Weights of a small transformer language model.
Size: width 224, 7 heads of 32, vocabulary 2048, 6.57M parameters.
Architecture: learned positions, biases.
Each number is 128 + 24 x the weight over its row's rms, rounded and kept within 0 to 255. Layers, rows and columns count from 0. The size above them is the row's rms in percent of the matrix's.

# layer 5 MLP up, 896x224, rms 0.238, rows 482-541, columns 112-167
size [ 98 105  97  98 105 103 113 103  94 104  99  91  99  95  94  96  99 106  95 101  97  90  98  96 103 101 119 101  96 101  96  91 107 102  98  92 112 102 100  99 103 103  98 113  91  98  97 103  99 110  93 104 109 102  93 103 101  98 104  94]
[[128 131 132 143 151 120  90 132 100  97 186  97 132 132 152 168 131 114 126 118 144  93 152 146 109 128 166 142 156 170 106 119 144 154 155  90  78 166 118 133 120 161 151 116 150 100 114 160 129 129  95 147 122 107 143 134]
 [145 155 150 129 123 126 115 131 113 148 150 144 156 155 123  98 149 147 140 119 138 145 113 170 119 107 142  89 139 147 133 106 123 122 126 104 145 102 140  89 125 124 167 149 132 123 146 122 113 118 119 127 113 118 131 115]
 [141  97 152 122 153 120  93 133 126 129 134 107 137 146 112 149 126 127 103 104 104 104 121 144 147 125 136 139 121 140 152 128 115 114 116 124 112 152 122 132 158 119  96 144 133 112 109 150 198  96 188 142 114 126 115 126]
 [115 126 127  93 105 135 156 162 122 129 128 130 136 158 125  83 118 133 157 119 105 142 107  89 147 130 116 127 118 126 183 155 148  88 125 124  96 101 142 136 139 159 121  99 180 108 136 151 118 124 156 149 160 145  99 171]
 [145 164 119 106 124  99 159 140 144 118 130 172  76 150 133 132 133 109 102 103 162 120 124 130 147 132 105 129  94 142 124 142 159 142 138 105 115 131 139 141  78 111 152 135 165 126 120 129 123 129 125  94 127 107 151 153]
 [133 141 144 135 161 126 109 122 144 130 120 153 126 163 169 146 113 131  85 149 125 103 149 109 125 116  86 134 109 154 131 115 111 177 125  89 117 136 142 135 166  90 117 130 110 126 120 184 151 139 114 155 166 109 152 146]
 [131 104 129 123 126 160 125 219  93 141 143 147 170  92 159 154 143 138 146 101 123 151 125 131 119 102 148 130 157 124 126 123 150 136 154 122 124  62 117 122 125  63 123  93 143 192 102 117 158 160 103 140 114  81 111 137]
 [103 117 154 140 122 131 113 115  79 115 123 119  95 124 139 107  75 152 171 152 123 124 110 123 157 127 153 132 143  66 142 124 187 101 152 124 114 112 186 129 109 108 134 149 106 150 152  91 140 131 137 151 168 161 120 133]
 [122  99 167 149  75  91  96 135  93 133 107 136  84 104 151 137 106 114 137 163 173 152 123 128 127  94 134  98 112  94 115 152 108 122 135 118 127 119 130 206  97 112 144 153 160 129 159 134 136 125 134 152 117 137 122  84]
 [114 159 122 119  99 138 158 163 140 139 159 125 156 162 151 155  95 110 141 116 113 128 161  98  98  89 124 145 117 151 117 125 139 137 113 127 119 102 107 110 135 170 109  90 130 121 117 141 134 151 134 135  67 126 194 110]
 [ 81  91 109 138 100 152 108 140  93  94 164  96 130 123 114 163 133  75 111 164 107 176  97 126 135 164 136  84 105 161 164 135 130 110 140 113 135 107 131 106 138 132 138 154 139 160 148 125 208 139 139 136 132 170 142  80]
 [ 76 142 118 126 160 165 143 170 131 142 123 116 140 159 146 139 100 124 150 154 121 154 106 133 142 138  94 132 107 145 158 145  77 125 156 123 145 132 123 126 122 156 103 139 138 116 148 145 119 130 104  91 173  86  89 130]
 [109 139 166 127 171 138 133 164 147 121  77 138 135 124 113 152 150 152 149 124 123 133 123 100 127  85 134 107 130  82 141 133 147 111 119 125 182 131 115 118 113 139 146 114 152  86  99  97 101 116 137 146  92 136  87 116]
 [116  87 164 152 144  98 119 189  94 125 128 173 149 111 149 129 145 127 190 114 130 129 138  98 111 109 122 120 113 144 137 138 121 110 132  80 122 171  99 114 141 125 152 114 150 138 118 118  76 128 126 149 138 128 103  98]
 [144 136  89 118 112  99 103 194 125 136 162 157 148 108  90  84 131 149  99 165 140 112 102 130 115 103 142  80 141 136 174 117 123 138 155 106 116 116 146 118 129 156 143 190 106 106 174 129 106 131 120 132 137 123 114 118]
 [127 131 118 156 101  69 117 107 138 110 124  97 178 125 159 173 144 149 100 108 139 157 140 140  91 150  88 156 145 135 127  97 133 107  85 101 124 119 135 123 110 106 157 157 109  97 168 135 154 114  92  77 110 156 184 117]
 [143 101 146 100 114 150 104 120 104 128 155 103 103 201 134 171 142 147  96 111 105 106 159 112 123 150 138 160 168 168 106 117 133 190 155  82  95 197 139 128 105 112 150 136 117 118 104 116 136 114 104 148 162 128  86 152]
 [120 125 116 111  97 116 154 103 126 112 110 180  66 108  85 128 114 177 117 129 123 124 150 144 175 146 145 110 116 178 163 133 114 140 175 108 111 143 131 151 143 145 151 108 121 123 152 121 162 155 132 138 150 200 138 134]
 [124 157 137 115  80 115 125 141 121 116 157 102 144 167 105 150 133 127  86  92  80 128  80 172  97  96 159 111  92 147 151  95 147  83 116 113 172 114 100 150 113 137 141 135 140 105 146  99 135 111 141 129 138 108 126 130]
 [127 134 159 127 128  94 124 120 121 102 147 107  88 144 135 177 139 118 161 152 139 132  96 135 113 166 152 130 106 104 122 134 114 160 163 112 103 132 101 148  82 169  98 106 112 128 133  91 110 136 134 106 149 105 110 128]
 [134 108 147 168 143 137 120 124 134 126 132 124 115 100 116 127 170 140 135 126 153  99 115 140 123 117 111 146 146 113 102 109 189 149 155 121 115 105 122 127 137 137  95 135 157 130 121 124 177 139 137 158 153  86 105 145]
 [114 124 117 109 142  83 100 116 120 130 125  89 125 148 158 137  75 115 119  97 101 130 128 106 125  74 121 109 118  88 121 148 106 134  88 114 152 115 128  96  88 163 146 141 115 116 157 104 148 118 152 129 133 108 160 100]
 [122 109 116 112 130  99 185 104 122  91 132 117 133 155 127  92 120 112 134 161 117 105 112 141 139 127 162 138 138  99 112 142 155 146 126 122 102 143 156 110  86  91 104 128 124 165 123  93  98 160 165 146 150 131 118 168]
 [ 96 158 105 120 127 131  88 139 168 145 111 130 117 111  92 122 119 130  96 159 160 132 104 115  77  58 100 113 126 145 131 155 143 139 127 133 153 148  96 136 162 124  98 122 140 130 116 116 129 175 123 142 143  73  89 126]
 [107 154 124 101 145  93 116 117 155 137 125 148 123 131 148 158 132 159 160 135 127 132 155 124 132 121 123 153  97 109 125 147 130 147 136  98 124 124 118 100 139 122 130 112  84 110 159 150 127 127 134 165 139 137 150  93]
 [160 163 147 112 139 149 117 116 146 122  96  66 132  83 156 140 153 134 112 113 133 135 130 149 157 125 141 110 104 143 120  83 116 158  67 136 134 154 177 126 149 128 178 131 143 150  91 153 155 128 131 105 119 170 109 162]
 [107 113 168 110 137 148 116 138 106 114 120 169 145 112 172 144 140 142 121 148 123  69 161 155 118 139 147  83 145 139 198 156 130 151 103 164 148 167 161 101 111 106 107  90 138 100 102 167 127 145 119 116 119 156 179 144]
 [127  77 138 177 148 102 119 124  99 113 112  98 153 106 119 144 116 135  51 141 110 141 120 134 134 111 106 117 175 132 164 131 124 152 132 140 155 139 117  83  99 137 167 109  87 115 130 140 132 118  66  61 115 152  97 126]
 [132 118  99 149 111 143 138 158 111  93 118 196 122 132 120 123  68 128 131 121 140  90 137 148  92  97 190 146 132  63 124 129 152 121  76 160 102  89 138 117 160 111 139 135  99 120 133 144 110 121 157 141 149 122  88 113]
 [117 107 113  98 147 130 148 105 140 106 126 148 141 150 133 106 132 127 153 179 130 102 115 135 157 163 165 152 113 142 130 137 108 175  86 128 116 159 114 155 141 114 107  93 109 147 121 124 124 141 132 122  87 140  94 150]
 [156 168 126 160  89 149 140  81 182 191  96 126 139 138 173 169 151 124 134 136 119 118 153 165  75 161  93 123 164 120 142 144 134 131 149 107 126 126  89 154 162 129 128 166 170 112 112 171 117 110 163 139 124 128 133 182]
 [ 63 120 129 114 134 131 134 101 127 125  89 166 129  92 164 112 185 108 100  79 136 112 122 112 111 165 161 110 120 136 143 135 126 155 176 150 128 124 120 150 107 129 129 133 148 141 189 117 139 116  96 136 145 119 153  98]
 [125 168  90 116  88 113 134 117 111 144 156 128 123  88 156 134  91 107  86 150 152 128 183 103 103  98 159 129  98  98 129 130 140  92 103 169 129 115 104 115 144 124 135 126 130 130 126 146 136 140  97 116 158 119 118  92]
 [140 143 151 126 123 154 105 114 113 107 142 132 142 141 114 120 121  82 133 158 103 113 149 150 125 114 110 111 173 104 151  87 105 135 133 150 115 167 163 162 119 115 138 122 105 170 113 123 131 120 131 141 185 129 135 136]
 [144 117 178 122 142  89  92 151 123 130 135 134 125 154 136  94 130 135 162 128 113 101  91 133 105 134 122  61 137 156 112  95 145  90 155 140 132 129 146 122  97  94  88 147 181 141 109 115 103  82 141 128 117 140 123 152]
 [110  76 132 112 129 125 130 166 133 130 118 123 133 137 112 117 122 172 123 134 169 119 158 131 171 104 145 126 134 117 102 159 121 130 146 130 152  94 153  98 179 167 134 105 112 111 148 129 158 101 158 139 122  76 126 132]
 [117 112 190 172  96 113 160  94 120 139 138 125 142 157  94 106 149 131  96 137 117 159 116 139 136 127 147 147 148 158 132 148 121 134 101  92  89 119  76 126 131 123 144 123 135 137 126  87 152 135 157  77 129 131 104 141]
 [126 115 163 100 130  85 138 143 108 108 161 135 158 127 121  80  98 138 129 133 122 156 100 116 142 128  91 109 118 110 156  85 148 144 121 136 116 132  96 153 156  93  91 115 115 132 140 113 152 108  82 107 140 123 163 123]
 [ 91 147 156 109 164 139 154 151  63  86  89 142 153 155 126 160  83  96 135 128 127 133 106 150 111 136 120 119 135 170 125 150 113 109 108  67 128 100 126 121  97 151 173 146 144 143 121 109 140 142 133 140 149 119 110  82]
 [154 144  95 129 141 120  96 105 162  77 109 104 114 150 139 124 140 111 143 110 195 133 107 138 127 133 116 153 148 145 113 148 146 153 106 118 142 144 168 144 117 122 124 131 158  83  96 101 112 148 118 136 167 129  96 136]
 [120 102 105 121 120 122  88 161 137 111 116 120 127 127 107 141 109 170 117 166 122 114  89 143  97 115 161 142 125 131 122 109 154 156 116  99 146 106 151 124 113 129 115 107 167 175 155 159 167 131 121 134 131 110 105 110]
 [ 91 167 124 119 130 158 108 128 128 155 136 118 154 142  69 139 135 145 117 154 139 101 107 124 106 178 106 149 128 103 153 157 138 119  94 128  98  98 149 114  99 106 144 119 127  89 111 118 136 143  88 163  96 155 133 166]
 [ 93 116 156 110 113 161 112 108 137 108 148 193 106 122 161 153 145 156 151 137 163 156 130  89 117  81 122 117 106 104  73 142 153 138 154 167 114 142 131 117 127  89 116 147 117 122 147 190 148  78 131 128 128 121 117 158]
 [133 135 124 130 122 143 132 134 123 141 111 132 155  92 133 109 134 107  77 173 135 109 134 144 117 121 120 128  96 157 144 122 129 112 142 127  93 165 185 137 105 134 152 101 154  81 118 120 152 128 130  88  73 116  97 132]
 [131 130 126 112 133 104 144 158  95 130 156 121 117 135 111 132 128 121  73 138 161 147  90 128 165 117 145 120 120 124 132 124 114  98 155 107 134 138 134 110 151 138 125 135 162 107 163 134 124 109 100 119 147 118 138 148]
 [134 129 122 140 123 149  92 144 147 127 111  99 102 173 107 128 142 102 121 154  89 113 118 163  97 109 108 168 144 111 113  97 144 116 122 131 122 112 130 136 123 138  78 128 155  88 170 139  76 132 130 134 130 141 125 119]
 [171 128  90 132 143 110 122 142 161 102  93 148 177 140 147  91 134 139  93 159  88 149 136  66 120  84 122 114 132 160 132  96 159 122 104 112 205 132 154 129 144 125 101 145 129 141 144 111 115 191 116 172 147 115 102 144]
 [151 124 138 126 125 117 113  66 141 138 158 120 147 134 136  87 120 125 123 161 105 101  95 121 137  97 134 104 115  91 107 125 103 118 136 133 145 171 123 173 147 101  93  89 119 104 124 133 115 121 119 120 145  99 157 116]
 [136 146 137 150 136 155 128 148 176 157 162 119 123 129 151 128 139 139 116 176  95 110 143 117  88 124 100 100 103 101 137 129 128 138 107 149 164 121 155 103 111 117 127 184 145 158 109 115 148 161 134 175  62 161 140 159]
 [146 143 117 140 148 138 114 145 150 163 163  87 110 147 113 129 123 105 152 106 150 110 173 135 110 144 126 111 148 118 143 160 119  83 130 148 116 119 136 115  89 143 112 114 149 130 127 162 144 140 125 105 109 137 128 155]
 [ 96 135 170 133 120  93 141 101 133 106 157 165 147 133 134  99 153  86 133  94 159  80 136 158 131 117 145 117  93 106 143 178 161 158 123 106 119 145 161 125 144 166 123 138 127 155 138 119 133 138 128 145 113 128 114 138]
 [ 96 124  97 128 149 120 157  99 104 131 155 104 142 135 124 137 118 122 151 147 116  94 118 117 125 134 124  91 107 182 133 126 140 158 154 133 134  82 144 134 134 125 142 100 158 151  81 187  88 154  96  87 131 113 150 166]
 [153 121 163 127 103 123 115 160 115 123  99 121 132 139 175 109 104 172 100 136 135  82 111 129 112 158 110 123  79 136 121 126 123 103  83 125 109 105 145 132 128 149 145 114 150 116 148 113  93 172 122 117 117 122 144 157]
 [142 138 173 144 184 121  91 144 140 110  95 129 144 171 135 178 143 157 103 142 108 124 132 101 112 165 150 147 112 129 172 135 160 111 140  86 120 120 141 120 115 126 114 131 110  79  95 168  95 116 164 103 154  94 115 124]
 [ 91 107 135 140 141  93 133 120 107 142 104 122  92  92 152 117 126 121 172 132 133 141 122 151 123 144 108 114 159 138 150 144 117 156 142 112  84  89 175 105 165 137 136 112 117 107  83 158 131 139 151 141 168 151 158 146]
 [128 131 156  92 154 119 174 123 140  78 131 162  92 110 135 139 130 115  88  68 152 142  97 163 159  95 131 131  95 120 151 140 125 108 139  91 182 112 130 106 141 121 108 143 107 136 124 120 140 106 115 131 148 146 159 124]
 [115 171 136 118 198 105 104 166 159 143 132 123 140 121 117 117  63 119 102 110 120 127 140 104 192 115 161 106 119 135 129 149 135 153 119 129 126 137 163 107 140 140 160 109 139  98 140 136 129 140 153 111 138 180 105 136]
 [129 146 120 134 180 166  75 140 126 121 132 129 150 163 130 141 118 115 133  96 124 142  98 187 132 111  89  92 131 113 128 140 145 146 160 130  69 162 113 133 122  98 159 106 107  96  92 138 139 131  89 110 150 152 124  91]
 [152 118 134  92  98  88 135 125 101 162 108 146 134 177 129 145 147 138 135 140  85 110 102 163 110 134 105 115  97 121 142 145 117 131  88 140 164 109 157 148 136 163 143 124 199 106 110 103 135 155 142 147 108 112 144 123]
 [125 123 131 104 122 151 111 140 111 154 179 127 127  75  95 161  81 156 104 134 120 102 137 100 134 147 130 151 165 129 127 122 108 166 118 132  75 161 127 159 142 133 144 153 142 123 128 147 123 101 159 148 145 116 133  97]]
# layer 5 MLP down (transposed), 896x224, rms 0.244, rows 482-541, columns 112-167
size [ 97  95  89  98 105 101 113 100  98 101  89  90 108  99  91  83  98 114  99  93 101  95  95  98 113 106 101 103  96  99  94 105 105 101 103  97 104 106 111  97 104 101 100  97  97 105  95 105  96 110 101 105 110 101  91 104  98  99 108  91]
[[121 105  93  86 158  99 143 156 118 124 115 110 121 145  93 138 124 120 165 113 116 134 130 108 126 153 144 111 128  99 174  93 142 144 105  90 171  81 113 130 162 150 140  88 139 104 122 193  92 177 137  86 150 131 121 136]
 [116 110 127 147 181 150 154 108 157  90 139 175 112 106 137 142 100 167 115 125 155 128 113 113  84 141 160 135 116 135 122 179 139 187 104 117 131 129  90 152 120 104 140 145 133 145 137 139 147 127 105 117 128 138 138 122]
 [101 170 110 130 125 117  99  96 150 155 117 119 133 130 140  88 101 121 114 156 134 137 158 133 115 137 141  94  98 148 151 126 154 157 145  91  71 178 104 174 105 135 132 155 170 185 165  76 115 158  77 144 132 134 162 159]
 [ 99  86 147  97 113 123 131  86 107 140 114 115  99 139 119 134 186 100 156 117 131 166 154 132 172 155 125 157 130 109  77 124 139 114 137 104 127 125 138 130  79 113 122  99 123 149 107 145 113 162  78 132 130 168 134 124]
 [143 117 102 171 132  76 122 145 149 117 133  93 118 113 101 143 122 147 128 130 112 150 178 177 121 112 101 122 110  85  92 107 111 126 100  97 102 150  82 164 111 155  99  91  94  61 157 105 138  87 133 109 116 126 138 118]
 [ 94  91  90 145 138 100 151  83 125 148 143 157  90 149 111 111 102 135 129 146 119 153  88  96 117 101 109 108 126 141 123 154 109 141 142 104  80 135 113 143 107 109  73 126 170 123 165 141 101 103 114 123 122 112 138 118]
 [120 117 108 134 130 129 130 232 107 113 105 126 125  82 140 118 124 155 154 130 113 132 157 142 136 127 176 107 121 145 178 103 164 158 138 152 132  70 137 125  80  77 127  81 122 158 157  80 155 107 125 139 139 110  88 166]
 [127 157 128 127  97 152 135 151 119 138 176 105 135 136 111 145 123 180 135 118 102 103 155 117 133 158 143 125 138 148 101 168 117 130 118 126 125 105  86 120 167 174 124 140 150 116 118 139 112 159 117 119 111 131 114  82]
 [135 126 150 138 122 124 164  58  93 132 187 115 105 140 153 152 127 135 109 161 155 145 138  84 201 160 139 121 129 143  98 158 133 168 137  97 132 130 119 117 129 102 112  97 119 113 121 126 110 162 144 112 136  88  98 153]
 [102 131 119 138  81 147 138 119 132 131 148 175 123 138 144 132 167 104 159 150 127 127 129 149 126 119 142 148  94 166 152  88  65 101 133 104 136 110 132 146 146 128 121 139 144 145 138 145 141 124 131  78 138 106 151 123]
 [143 144 134 100 147 109  94 129 140 137 109 112 121 134 115 112 114 100 137 126  99 121 103 102 137 116 119 144 109 126  72 123 145 154  88 112  99 150  98 106 112  99 131 134 133 122 175 108 112 101 143  85 125 124 121 127]
 [156 126 109 143 136 140 103 119  97 121 156 137 155 107 142  94 214 145 119 173 178 122 163 140 153 136 128 138 161 132  97 112 136 103 171 163 162 154 101 136 149 134 138 146  83 144  91 120 137 138 132 132 136 135 136 154]
 [111 120 167 118 145 137 146 143 117 116 107 105 108 125 124 156 121 145 166  94 135 115 113 141 148 123 154 152 103 129 111 186 154 117 135 108 136 138 158 124 152 132 107 134 129 102 126 125 165 120 160 117 101 125 135 118]
 [177 115 101 141 120 127 153 121 141 124 112 108 106 150 126 162  99 116 105 145  94 112 152 108 124 121 127 142 120 132 133 162 126 129 138 154  91 130 146 153 129  79 157 174 121 143 177 144 149 133 119 117 126  98 117 133]
 [151 133 116 129 114 101 113 142  85 121 124 149 108 131 111 120 135  96  99 109 107 154 134 128 147 125 165 117 121 156 107 126 124 102 109 108 184 155  96  94  96 130 163 127 181 128  90 143 136 120 142 111 126 141  82 103]
 [101 108 123 123 102 172 120 144 127 153 110 135 128 148 171 147 116 108  97 155 126 147 101 118 188 160 147 114 108 114 158 131  99 163 152 151 129 148 128 124 139  93  91  90 117 124 175 119  69 106 128 114 135 100 138  98]
 [159 150  96 124 133 148 135 122 110 118 133 141 125  76 111  87 172 118  96 115 141 125 149 120 133 159 112 113 138 106 164 100 144 166 128 142 168 128 124  80 105 123 112 112 127 147 118  98 128 112  73 131 102 108 146 136]
 [143 147 101 106 149 124 125 142 128 174  90  96 137 186 136 157 122 127 186 133 144 131 128 106  89 104 143 128 121  93 142 188 108 120 166  97 106 139 135 125 147  70 107 100 128 107 113 156 159 134 133 116 147  93 100 103]
 [137 143 178 126 121 133 152 136  81 121 133  88  98 120 139  89 137 108 139 111 120 134 122  93 129 112 129 140 124 146 105 164 136 124 163 120 104 112 141 157 122 119 108 146 109 117  92 139 105 123 141 148 105 122  91 161]
 [112 127 108 155 132 136 106 140 107 121 127 127 169 129 144 112 172 119 140 127 138 128  69 127 155 146 132  84  91 142 124 121  85 132  88 115 114  92 136 115  98 134 104 158 130 152 110 112 143 143 142 138 133 134  72 157]
 [125 141 122 137  93 123  76 123  69 130 112 145 158  89 140 110 149 124 139 168 101 108 134 105 158 115 134 110  97 111 174 189  89 112 129 106 135 135 126  98 104 146 102 180 107  89 160 174 153 152 104  99 113 122 107  92]
 [126 121 175 140 139 194 134 105 121 122 164 123 119  81 148 108 124 144 132 112 147 160 133 132 141 117 131 103 144 170 144  93 110 115 187 140 126 127 102 152 113 154  77 136 140 145  84 160 135 133 106 109 114 126  97 150]
 [138 138 145 113 129 101 163 154 174 166 117 116 139 108 146 147 141 114 117 107  92 118 198  98 127 127 155 135 147 146 140 111 134 134 145 111 158 153 106 119 135 138 122 136 144 122  62 120 149 115 124 159 161 154 144 105]
 [147 168 145 178 108  98 108 152 110 137 127 106 140  86 113 115 141 105  89 117 128 111 148  77 148  70 187 120 110 148 123 172 122  97 175 133 131  88 131 119 110 135 138 138  87 152 146 151 116 110 124 146 145 125 106 101]
 [ 78 140 119 112 128 143 118  87 136  99 126 170 117 118 131 137 151 115 134 131 106 133 160 152 120 149 115 120 134 127 127 131 148 125 161 138 141 116 128 111 120 123 100 140 162 105 139 192 112 103 111 100 124 157 131 130]
 [ 76 136 106 114 112 132 135 162 145 146 144 101 148 114  90 131 111 136  93 146 170 108 104 130 157 178 115 120 150 146 125 150 145  87  94 148 117 101 147  93 146 130 159 142 106 128 106 150 163 150 187 125 117 149 126 150]
 [130 121 103 150 102 182 113 142 109  83 111 116 136 168 194  73  83 114 121 133  82 162 146 145 134 181 144 135 111 132 160 106  84 108 137 113 139 124  99 125 139 143 105 150 130 149 163  78 116 111 138 143 116 126 126 147]
 [ 96 157 114  98 111 118 137 151 133 127 168  67  94 102 129 111 113 149 144 150 116 113 109 131 143 136 137 108 156 150 158 150 104 130 110 112 134 149 111 135 119  87 156 103 126 125 175 117 108  84 139 136 115 134 139 122]
 [130 127 127 136 148 117 148 151 113 153 106 128 116 123 152 143  93 176 106 113  78 146 123 125 134 109 146 120 140 126 111 127 130 147  74 133 123 128 162 137 148 159 117 167 124 165 135  82 115 134 127 146 130 132 102 114]
 [118 126 117 142 104 109 163 127 131 125 166 136 107 137  91 139 119 159 123 102 108 146 134 109 143  98  90 116 170 145 132 107 123 116 140 116 142 109 143 130 120 143 164 155 148 108 144 122 132 157 155 146 135 111 148 101]
 [127 131 132 125 115 154 126 170 116  96 158 145 185  96 105 139 147 154 158 129 112 163 130 119 115  67 149 103 141 107 121 158 101 173 143 159 156 156  97  94 110 140 130 160  92 148 153 180 125 136 107 101 128 144  86 109]
 [139 174 154 139 144 121 175  95 157 115 144 128 154 127 147 139 109 131  84 126 176 183 140 105 122 161 127 136 128 130 161 176 138 142 159 149 189 132 133 144 159 144 121 112 127  99 150 133 152 125 129 106 145 131 109 150]
 [126 132 150 143  97 120 129 141 154 156 142 175 120 116 128 133 143 133 145 151 118 141 177 113 106 142 107 156 103 129 153 122 131 141 122 132 125 131 132 111 107 102 116 151 141 134 147 127 143 102 170 151 116 131 130 141]
 [152 124 126 141  90 129 131 127 113 152 133 111  93 111 158 145 146 151 131 117 123 112 118 130 128 123 117 134  96  83  99 115 107 111  96 130 114 103 163 153  76 108  96 128  84 107 108  92  94  93 139 105  91 108 127 111]
 [150 147 155 135 148 123 130 109 137 125 133 142 148 134 107 127 112 134 160 139 142 152 141  85 105 123 130 158 129 140 148 124 145 179 127  87  75 107 136 117 115 146 148 120 112 100 109 110 113 130 151 152 163 133 120 136]
 [126 188 126 126 110 169 156 118 141 106 143  80 171 176 138 117 167  80  96 147  76 135 102 111 158 105 126  87 111  99 123 142 136 110 105 129 162  70 126 143  99 110 100 142  71 144 152 123 103 161 118 143 118 111 119 136]
 [141 101 170 122 108  94 122 110 136  97 103 129 137 113  97 144 134 106 109  98 118 146  99 156 143 144 164 114 120 147 103  82 109 109 117 142 152 145  99 101 133 129 101 120 127 165 120 105 113 128 129 121  95 109 115 141]
 [149 102 105 149 109 113 121 140 136 123 112 121 125 147 110 104 109 128 138  65  99 161 109 152 121 127 131 115 142 146  85  89 124 124  91 111 135 123 134 153 125 101 111 172 108 109 173 142  97 121 137 148 151 163 141 106]
 [111 117 113 121 114 106 125  76  96 112 161 122 137 137 123 120 125 131 134 151 129  95 165 101 131 158 121 172 163 136 145 101 118 137 100 129 118 122 137 136 133 130 139  89 122 132 109 137 102 138 134 157 121 180 148 129]
 [117 147 135  95 112 157 129 159 124 113 146 153  70 144 132 136 134 163 106 167 160 126 162 110 117 140 119 128 152 134 131 148 175 151 143 140 145 123 112 148 116 111 141  85 122 105 122 108 146 167 130 155 134 111 132 148]
 [158  92 120 170 140 111  97  95 143 137  98 113 160 128 151 140 121  98  99 152  97 119 126 199 117 146  94  84  99 138 161  88  88 142 149 151 122 116 158 110 137 134  94 111 131 127 183  73 136 130 148  84 145 120 150 145]
 [ 87 158 129 148 130 155 121 109 103 132 140 123  48 124 155 124 138 125 117 123 115 176 160 133 120  98 153  80 125 155 152 119 135 113 117 154 103 122 113 138 122  96 126  81 141 126 107 151 116 138 102 121 102 111 123 158]
 [116 134 161 112 156 143 105 136 103 108 172 142 116 173 104  85 165 112 132 118 138 174 130 130  72 145 165 130 134  92 140 122 137 127 124 103 157 139 141  83 125  91 113  86 117 132 100  94 165 121 125 178 125 129 151 126]
 [138 111  75 122 146 155 141 164 142 102  95 121 151 109 168 130 146 137 161 133 153 128 122  96  85 124 113 103  81 112 137  99 128 100 137 183 112 131 155 107  85 115  83 144 151 103 153 143 148 122 122 107 142 125 132 124]
 [101 126 169 116 147 148 126  79 107 201 131 102 114  49  60  71 138 118 129 109 175 114 125 146  98 113 137 124 125 178 115  98 129 149 177 156 143 122 129  88 116 144  82  77 154 130 151 146 130 115 125 101  95 121 126 153]
 [142 108 150 137 134 145 156 110 111 134 150 150 158 140 134 123 143 110 115 129 145 166  97 112  99 116 122 163 120 145 114 169 108 139 126 124 116 104 145 138 116 143 148  79 149 108  98 142 132 151 100 108 109 118 144 119]
 [134 135 107 125 162 107 132  63  91 155 160 159  93 149 134 137 113 131 125 176 133 119 147 124 169 129 132 132 120 116 124 153 168 159 113 169 138 141 169 120 124 126 144  86 151 166 177 130 134 133 152 163 131 134 126 116]
 [125  99 134 123 149 116 103 162 134 109 147 115 109 151 166 152 114  97 159 140 105 125 106 154 124 162 155 156 120 130 140 149 116 137 127 131 119  96 152 124 144 104 132 133 172 100 123 134 190 115 140 151 157 121 123 134]
 [ 91 165 150 138 128 167 123 129  91 132  97  75  65 102 144 155 103 151 135  90 132 103 102 124 126  94 108 121 114 109 104 132 135 110 147 152 125 126 154 151 121 151 115 109 158 167 170  99 107 118 137 113 143 118 140 107]
 [ 92 118 156 152 121 147 113 153 149 117 127 175  70 101 114  95 152 153 111 140 119 124 138 142 123 147 158 164 124 129 131 128 111  94 131 130 179 152  90 142  94 151 131  98 144 137 172 145 127 108 142 110 154 137 135 118]
 [138 118 122 142 163 125 115 144 156  91 107  93 133 125 114 132 131 104 133 144  87 112 134 132 160 155 135 164 107 141 173 152 150 137  92 106 134  91 151 157 150  97 142 141 111 140 116 104 126 174  84 122 162 184  97  99]
 [112 117 171 102 154  95 141  80 139 121 136 120 142 106 139 173 178  98 149 139 134 148 127 102 134 165 152 112 139 107 148 134 137 149 114 139 129  98 132  94 151 139 145 148 147 133 147 119 184 109 180 145 131 115 122 116]
 [142 139 125 109 145 143 109 174 108 135 128 108 130  87 134 100 146 117  86 126 122 136 145 109 144 139 144 123 131 170 159 139 124 114 117  98 115 176 142 139 168 106 151 110 115 130 129 110 169 154 181 148  96 132 137 113]
 [137 123  91 116  96 108  66 148 154 128 133 112  91 113 134 121  95 127 163 175 127 134 174 137 143 122 152  90 120 127 116 108 100 115 156 133 148 104 157 137 130 126  85 113  91 131 129 115 142 148 122 154 158 149 122 146]
 [149 136 120 114 155 144 133  81 139 126 145 121 105  99 140 135 138 102 181 107  88 114 120 148 160 105 114 141 160 123 145 178 109 125 147 150 140 163  90 107 115  76 153 105  98 149 163  96 106 134 101 162 109 122 160 112]
 [131 126 120 115 155 158 134 119 172 132 147 111 151 126 101 136 122 114 120 159 112 137 114 142 124 120 131 123 152 146 119 163 133 123 135 156 126 138 109  93 183 155 118 114 180 140 137 164 125 168 158 161 108 110 150 134]
 [134 129 137 113 115 128 122 154 142 130 134 107 129 151 102 123 156 109 132 126 127 133 123 124 150 132 130 158  73 131 124  67 151 113 124 135 156 118  75 133 145 132 134 141 160  82 133 151 140 141 176 142 149 125  86 107]
 [147 160 112 121 118 131 118 141  93  98 126 134 148 122 121  93  98 113 119 171 126 144 114 137 126 125 156 140  90 174 134  97 133 158  95 134 143 104 103 109 109 113 151 155 128 156 157 104 145 180 141 141 121 153 103 137]
 [134  96 130 119 132 129 168 134 157 160 102  91 131 109 137 111 102 105  75 113 125 130 180 126 144 154 116 128  95 137 122  69 146 145 171 150 111 137 113 150 119 104 125 115 148 146 186 108 132 106 134 148  93  94 161 164]
 [165 133 148  88 148  95 113 160 152 111 129 167 135 108 129 102 126 137 110 119 119 127 159 127  97 129 107 134 107 124 109 149 106 113 193  92 103 101 138 145 156 102 100  89 139 153 160 127 151 133 105 123 142 107 106 122]]